config.yaml
n_kv_head: 16
vocab_size: 32000
attn_scale: 0.227
init: "normal"
beta1: 0.95
warmup_steps: 0
batch_tokens: [131072, 262144, 393216]
Each number is 128 + 24 x the weight over its row's rms, rounded and kept within 0 to 255. Layers, rows and columns count from 0. The size above them is the row's rms in percent of the matrix's.

# layer 2 MLP down, 512x2048, rms 0.0908, rows 457-468, columns 1024-1279
size [102 101 100 101  98 100 103 101  97 100 103 100]
[[129 113  99 114 133 146 105 135 138 143 137  97 144 139 140  76 129 127 176 125 110 143 119 140  79 148 123 120 154 138 143  99 145 147 112  98 147 149 190 133 108 128 134  88 168 116 141  96 136 117 152 138 109 127 117 152 126 164 147 116 141 169 143 161  88 106 130 141 124 151 126  94 112 154 136 128 156 143 136 118 108  83 150 135 116 132 138 141 162  88 126 160 165 108 133 134 174 146 101 120 131 150 152 139 116 141  96 138 114 131 131 166  91 140 102 123 158 175 112 108 146  84 138 113 122 139 147 119 135 138  71 179 153 172 113 104  95  95 120 142 164  98 130  62 175 129 107 115 126 117 112 139 151 113 142  83 114 116 115  78 160 145 131  97  82 168 128 134  76 134 116 140  94 130 220 137 107 118 143 115 144 112 128 112 122  86 104 145 143 167 141 127 104 108 144 107 148  70 133 155 115 106 135 136 127 122 119 129  98 128 137 105 129 122 151 117 112 136 157  88 200 107 105 124 118 136 128  87 112 129  82 130 126 127 130 164 161 126 121  90 143 136 103 115 150 125 157 179 123 150 122  89  81 117 106 170]
 [127 128 103 150 155 133 162 129 121 124 147 157  97 116 113 132 107 127 129 158  95 138  77 191 100 129 131 185 104 117 121 106  97 123 153 101  98 135 126 161 100 117 116 127 120 127  92 123 114  89  81 135 109 152 167 140 125 137 146 114 121 152 167 111 126 139 151 132 136 118 172 111 147 116 156 120 100 107 127 112 177 144 108 135 111 148 108 160 109  89 100 133 112 123 107 143 109 153 129  93 122 138 124  91 155 122 103  86 106 133 132 147 124 156 143 122  60 134  84 154 176 121 104 140  89 122 131 114 125 109 101 134 175 144 124 196 134 160 109 169 103 141 144 131 117 101  97 164 155 147 148 111 119  96 133 130 145 123 160 149 101 134 158 146 118 121 189  73 157 162 135 148 119 104  94 133 137 105 156 139 101 110  92 113 103 130 102  94 138 175 120 160 141 136 115  93 121 113  79 105 136 144 122 105 140 163 136 139 106 146 114 128 134 145  98 122 147 147 122 135 146 131 194 121 167 121 178 124 150 164 120 130 144  87 109 129 145 155 102 120 176 128 140 126 153 117 130  92 127 122 120 186 129  94 102 173]
 [135 112  59 126 153 104 113  78 160 131 104 119  99  98 131 137 148 160 136 117 133 131 105 144 153 142 148 140 106 141 117 158  88 117 132 104 142 111 126 114 155  98 117 106 165 117 131 105 156  90  97 111  97 109 142 146 125 128 163 134 104 100  88 118 117 132 102  76 117 144 135 120 134  81 145 119 137 117 125 144 136 166 129 106 143 136 157  93 105 147 117 107 127 147 161 139 163  87 110 130 142 152 113 109 129 127 142 152 157 114 101 126 142 146 124 140 124 164 121  90  96 122 141 175 143 168 116 135 172  71 145 122 115 141 142 144 134 127 123 118 112 112 186 147 149 134 149 150 159 144 127 105 131 177 110  90 108 145  97 163 117 144 106  88 111 109 124 115 113 159  93 191 141 104 100 132 158 100 151 129 148 121 136 124  78 100  76 147 175 132 132 129 115  74 149 175 192 103 139 134  91  81 126 140  99 142 110  93 143 119 119 168 147  95 144 156 142 139 111 148 111 104 134 145  83 102  77 134 102 110 116  93 133 119 122 165 157 182 165 159 113 116 141 113 111 135 111 139 167 101  96 122 121 139 132 178]
 [165 118 139 144 142 138 122 107 132 162 155 111 115 128 141  97  84 131 123 115 124 139  77 148  81 113 106 138 106 164 112 160 146 122 137 133 119 148 136 182 140 116 128 101 117 114 155 142 117 145 106 126 119 139 116  69 120 194 131 111 125 136 108 144 124 184  79 135 135 138 114 107 122 129 105 109 109 175 159 173 115 119 162 115 111  88 107  94 143 102  88 137 111 137 121 146 161  78 158 156 124 143 137  83 209 142 141 118  82 120 172 162 134  92 130 163 105 157  98 131 153 185 100 132 132  98 139 134  80 116 118 102 126 158 140 109 109 110 164 150 145  79 138 146 156 149 100 134 160 113 145  94 130  99 121 158  90 134 117 127 130  92 160 158 124 168 104 161 164 134 139 102 104 115 112 117 100 115 120 148 111 152 149 130 166 138 147 101 111 132 115 123 170 161 132 103 107  99 120 135 167  98  68 128 136 147 150 140 112  74 160 145 127 125  97 175 100 117 126 134 114 143 150 110  84 135 157 148 117 155  97 165 161  90 105 165 136 153 112 174 126 119 142 101 137 126 132 151 114 114 133 117  91 148 125 128]
 [130 109 153  98 169 130 108 131 121 173 143 153 116  72 178 100 126 102 135 123 108 152 130 141 118 148 118 165 101 121  99 125 137 146 102 134 143 146 147 104 138 104 109 130 183 123 132 128 151 174 127 196  82 174 142 175 114 174 146 120 124 104 138 133 122 153 122 160 143 134 133 125 155 153 137 146  90 146 109 148 118 156 150 122 131 111 137 120 113  92 147 175 138 128 142 102 133 148 108 126 101 155 126 133 155  71 101 100 111 115  85 147 128 162 145 179 118 164 127 125  95 136 172 142 127 146 126 139 126 129 128 154 134 142 151  85  76  97 185 132 109  99 144  87 124 150 131 115  88  72 157 108  91 144 132 139 132 155 133  91 114 120 126  97 112 115 121 116 131  86 123 131  93 121 112 130 132 157  71 167 130 134 128 168 109 141 107 102 119 125 140 125 151 112 135 120 104 151 152 196 152  77 123 189 131 125 119 130 126 131 168 123 141 135 140 166 152 158 138 139 120 111 154 143 147  99 150 165  94 144 130 140  97 171 148 164  92 169 113  89 140 123 183 136 103  97 116  87 147 126  81 131 190  95 114 124]
 [114 122 119 120 126 175 164 139 157 143 143 134 151 108 134 118 120 159 127 105 134 168 114 160 146 134 129 140  80  61 136 100 134 122 155 150 137 132  85 151  89 138 116  93 149 136  90 113 100 159 119 144 146 128 107 131 129 149 102 114 134 129 125 106 149 138 143 161 103 138 105 130 156 129 137 155 160 100 154  87 130 109 169 135 153 119 169  96  67 101 145 134 134 167 116 126 114 155 145 121 102 134 122 109 144 145 111 127 105 134 122 108 133 139 148 125 106 137 138 109 144 122 160 123 123 121 115 121 101 153  97 166 105 157 155 132 145 131 144 118  38 157 119 167 161  93  84 131 125 169 130 156 143 108 115 120  90 150 161 104 158  91 118 150 127  98 134 128 133 147  90 100 100 151 153 138 150 133 159 116 139 137 125 142  90 137 152 131 155 103 125 138  97 136 147 129 134 152 156 136 155 133 188 150 118 135  91 143 108 123 124 150 143 121 139 153 100 148 126 151 101 124 132 161 138 108 143 109 196 123 172 130 141 139  90 132 145 101 109 140 166 138  84 135 156 154  58 137 179 148  98 154  92 120  87 105]
 [151 115 151  98 122 124 105 130 147 170 131 120 118  88 124 114 105 152 150 114 166 120 101 115 120 140 124  91 142  79 129  69 119 110 116 119 135 133  93 134  95 136  97 109 108 107  93 121 119 158  86 120 116 116 139 128 130 130 110 111 118 127 120 125 138  84  93 184 135 109 149 158  79 144 145 132 103 121 131 142  93 115 114 127 103 113 156 149 136  99 130 165 119  99 139 134 121  90  89 105 146 148 155 146  91 134 120 121 168 123 115 152 118 123 140 121 145 133  97 119 170  78 138 107 142  85 166 128 104  94 124 153 175 153 134  89 104 101 155  95 129  96 139 138 136 151 153 148 157 150 119 145  97 134 180 172 145 131 131 155 138 116 124 135 119 130 123  99 144 115 119 108 129 131 125 143 170 156 106 119 129 142 122 114 118 156  93 134 122 109 112 120 116 184 105  94  97  94 146 172 165 146 122 137  91 145 134 104 141 121 152 130 161 130 158 118 124 136 134 152 161 150 149 137 121 175 114  99 117 138 149 148 119 121 139 151 102 149  66 141 125 162 142 105 126 136 131 126 105 125 148 121 140 158  99 138]
 [123 172 106 150 141 139 143 138 125 118 121 149 131 130 146 159 126 107 154 165 151 126 144 121 155 164  93 118 127 141 110 115 123 113 102 163 101 137 118 141 127  95 131  63 107 169 123 160 129  96 121 126 139 139 133 159 128  77 155 145 123 160 157  89 108 146 107 134 143 118 132 127 157 146 135 119 102 114 152 143 117 167 150 111 163 107 156 118  72 142 125 102 174 121 121 106 176 100  97 152 142 163 124 134 127 129 110 124 124 152 157 133 160 105 138  91 107 134  97  89 134 134 150  96 189 139  80  87 149 123 117 149 118 112 112 150 153  98  93 133 130  97 169 120 128 135 184 102 124  86  72 104 143 128 136 128 122 160  67  92 141 142 117 114  92 125 101 112 122 127 125 106 113 129  76 128 151  68 115 139 137 166 152 131 153 150 108 117 136 110 141 109 133 118 136 130  82 126 156 164 149 112 107 123 128  41 110 146 118 114  94  95 130 151 127  84 112 127 101 133 126 162 136  86 103 114  87 137 118 154 144 126 140 158 156 130 154 148  80  81 115 127 119 105 104 171 142 143 113 138 146 147 161 117 115  76]
 [129  92  85  82 132 120 129 138 129 120  65 131 129 147 117 146 119 152  88 127 123 130 115  96 132 118 142 132  85 161 114 107 108 110 165 133 153 172 133 130 114 114  99 125 109 147 172  68  99 142 105 103  78 129 148 128 159 142 113 132 153 103 121 129 128 122 126 106 101 128 134 133  99 129 126  79 123 117 120 126 105 141 109 119 101 157 131 167 126 116 113 125  99 135 132  80 129  95 130  99 134 127 190 104 119  87 102 123  96  81 182 150 126 123 120  83 112 122  91 130 129 112 109 137 130 149 112 101 152 167 104 171 116  72 139 143 126 116  80 121  75 176 162 123 123 104  85 146 150 106 131 154 148 133 150 138 184 140 144 119 153 124 128 129 135 179 153 137 126 141  88 115 116  96 107 125  88 133 101 143 101 125 131 172 162 126 179 127  99 128 112 122 137 125 163 130 126  93 162  99 128 135  90 124 115 152 124 120 142 132 159 137 132 142 108 115 143 149 159  80 118 134 106 139  95 133 114 117 144 131 154 134 112 135 118  84 116 124 162 129 120 118 108 141 126 123 119 126 122 147 133 159 152 134 132  84]
 [108 123  86 105 126 154 139 106 130 162 142 101 169  82  85 100 118 108 128 113  78 132 129 120 110  87 106 132 147 127 156 158 145 159 126 143 136 153 169 168 122  93 112 139 128 147  89 144 125 127 180 158 108 176 142 130 118 153 140 144 140  92 142 126 137  84 104 168 152 149 131 119 143 151 142 117 122 133 154  91 172 136 137 165 162 154 175 165 125 126  91 130 130 147 118 104 108 124 147  95 131 104 137 105 175 132 107 157 157  85 117 109 110 165 123 142 148 124 182 126 178  96 145 125 167 139 116 112 137 120 126 150 139 131 112 133  77 147 121 157  97  98 174 117 144 150  97 160  97  91 128 109 135  96  83 141 125 166 145 115 146 157 124 155 134 176 117  98  99 135 131  97 113 147 188 142 151 163 142 112 163 130  88 123 143  97 144 169 120  90 119 166 167 157 119 119 120 163 109 128 160 171 153 137  94 119  93 140 139 144 122  76 118  97 152 116  96 149  99 119 167 143 133 129 136 136 114 121 122 127 128 107 137 132 117  96 119 141 114 110 130 152 112 134 132 163 158 182 137 136 158 118 134 109 116 108]
 [ 93 127 140 111 131 141 121 147 152 140 177 127 114 109 159 104 129 135 125 103 127 125 130 161 111 111 123 121 179 102 121 103 164 105 149 112 127 172 134 156 106 144  87 141  89 120 112 116  98 123 169 125 154  85 119 112 147 151 134 132 121 150 116 179 171 122 111 147 115 124 132 122 146 119 121 124 105 131 109 146 131 152 142 129 104 106 164 123 164 143 105 121 134  95 117 158 107 193 157 108 131 113  62 138 140 162 143  93 179 110 117 144  85  92 163  99  80 145  86 118 106 166 136 124 133 170 134 136  95 133 132 143 115 127 113 133 156 133 103 128 130 155 136 175 110 126 148 121 140 138 144 153 147 106 137 126 150 138 116 135 151 133 112 126  93 152 150  91 171  97 157 129 117 107 112 139 136 128 118  90 141 126 149 104 162 162 107  81 118 145 119 111  70 155 160 134 144  61  82 138 121 145 143 128 130 129 146 127 132 174 143 137 135 107 143 162 122 133 135 129 132 126 133 146 133 136 154 134 161  83 160 119  77 136 155 145 110  92  96 108 180 149 125 124 161 145 137 149  49 129 156 105 137 155 114 135]
 [107 143 106 112 145 128 128 115  96 113 137 163 195 158 145  92 107 127  71 135  77 169  98 166 114 128 115 145 135 110  86 126 127  62 146 105 126 135 126 130 143 108 129 118 108 121 114 131 155 103 152 163 116 140 148 113 147 118 106 142  87 129 102 122 140 144  92 150 153 134 120 107  97 188 105 155 100 138 104 136 113 167 155 106 107 147  88 117 141 140 148 107 146 134 179 158 161 110 144 123 117  95 124 105  96  96 165  82 135 105 107 138 106 114 128 156 115  77 114 110 130 117 120 124 142  76 113 105 112 163 143 120 171 141 124 107  90 171  56 123 133 197 149 120 103 148 158 160 139 173 125 157 114 111 129 148 106 106 146 136 117 143 126 137 185 101 157 130 116 154 107 114 131 100 132 106 148 109 137 124 146 142 121 113 123 124 128 166 154 172 127 149 130 105 140 152 160  91 106 130 119 112  99 122 114 141 141 183 125  96 120 161 119 143 140 135 108 123 127 142 172 109 124 111  92 132 152 120 128 159 141 142 153  96 113 139  85 121 151 133 137 112 115  94 132 105 112 105 187 107 138 116 101 154 141 143]]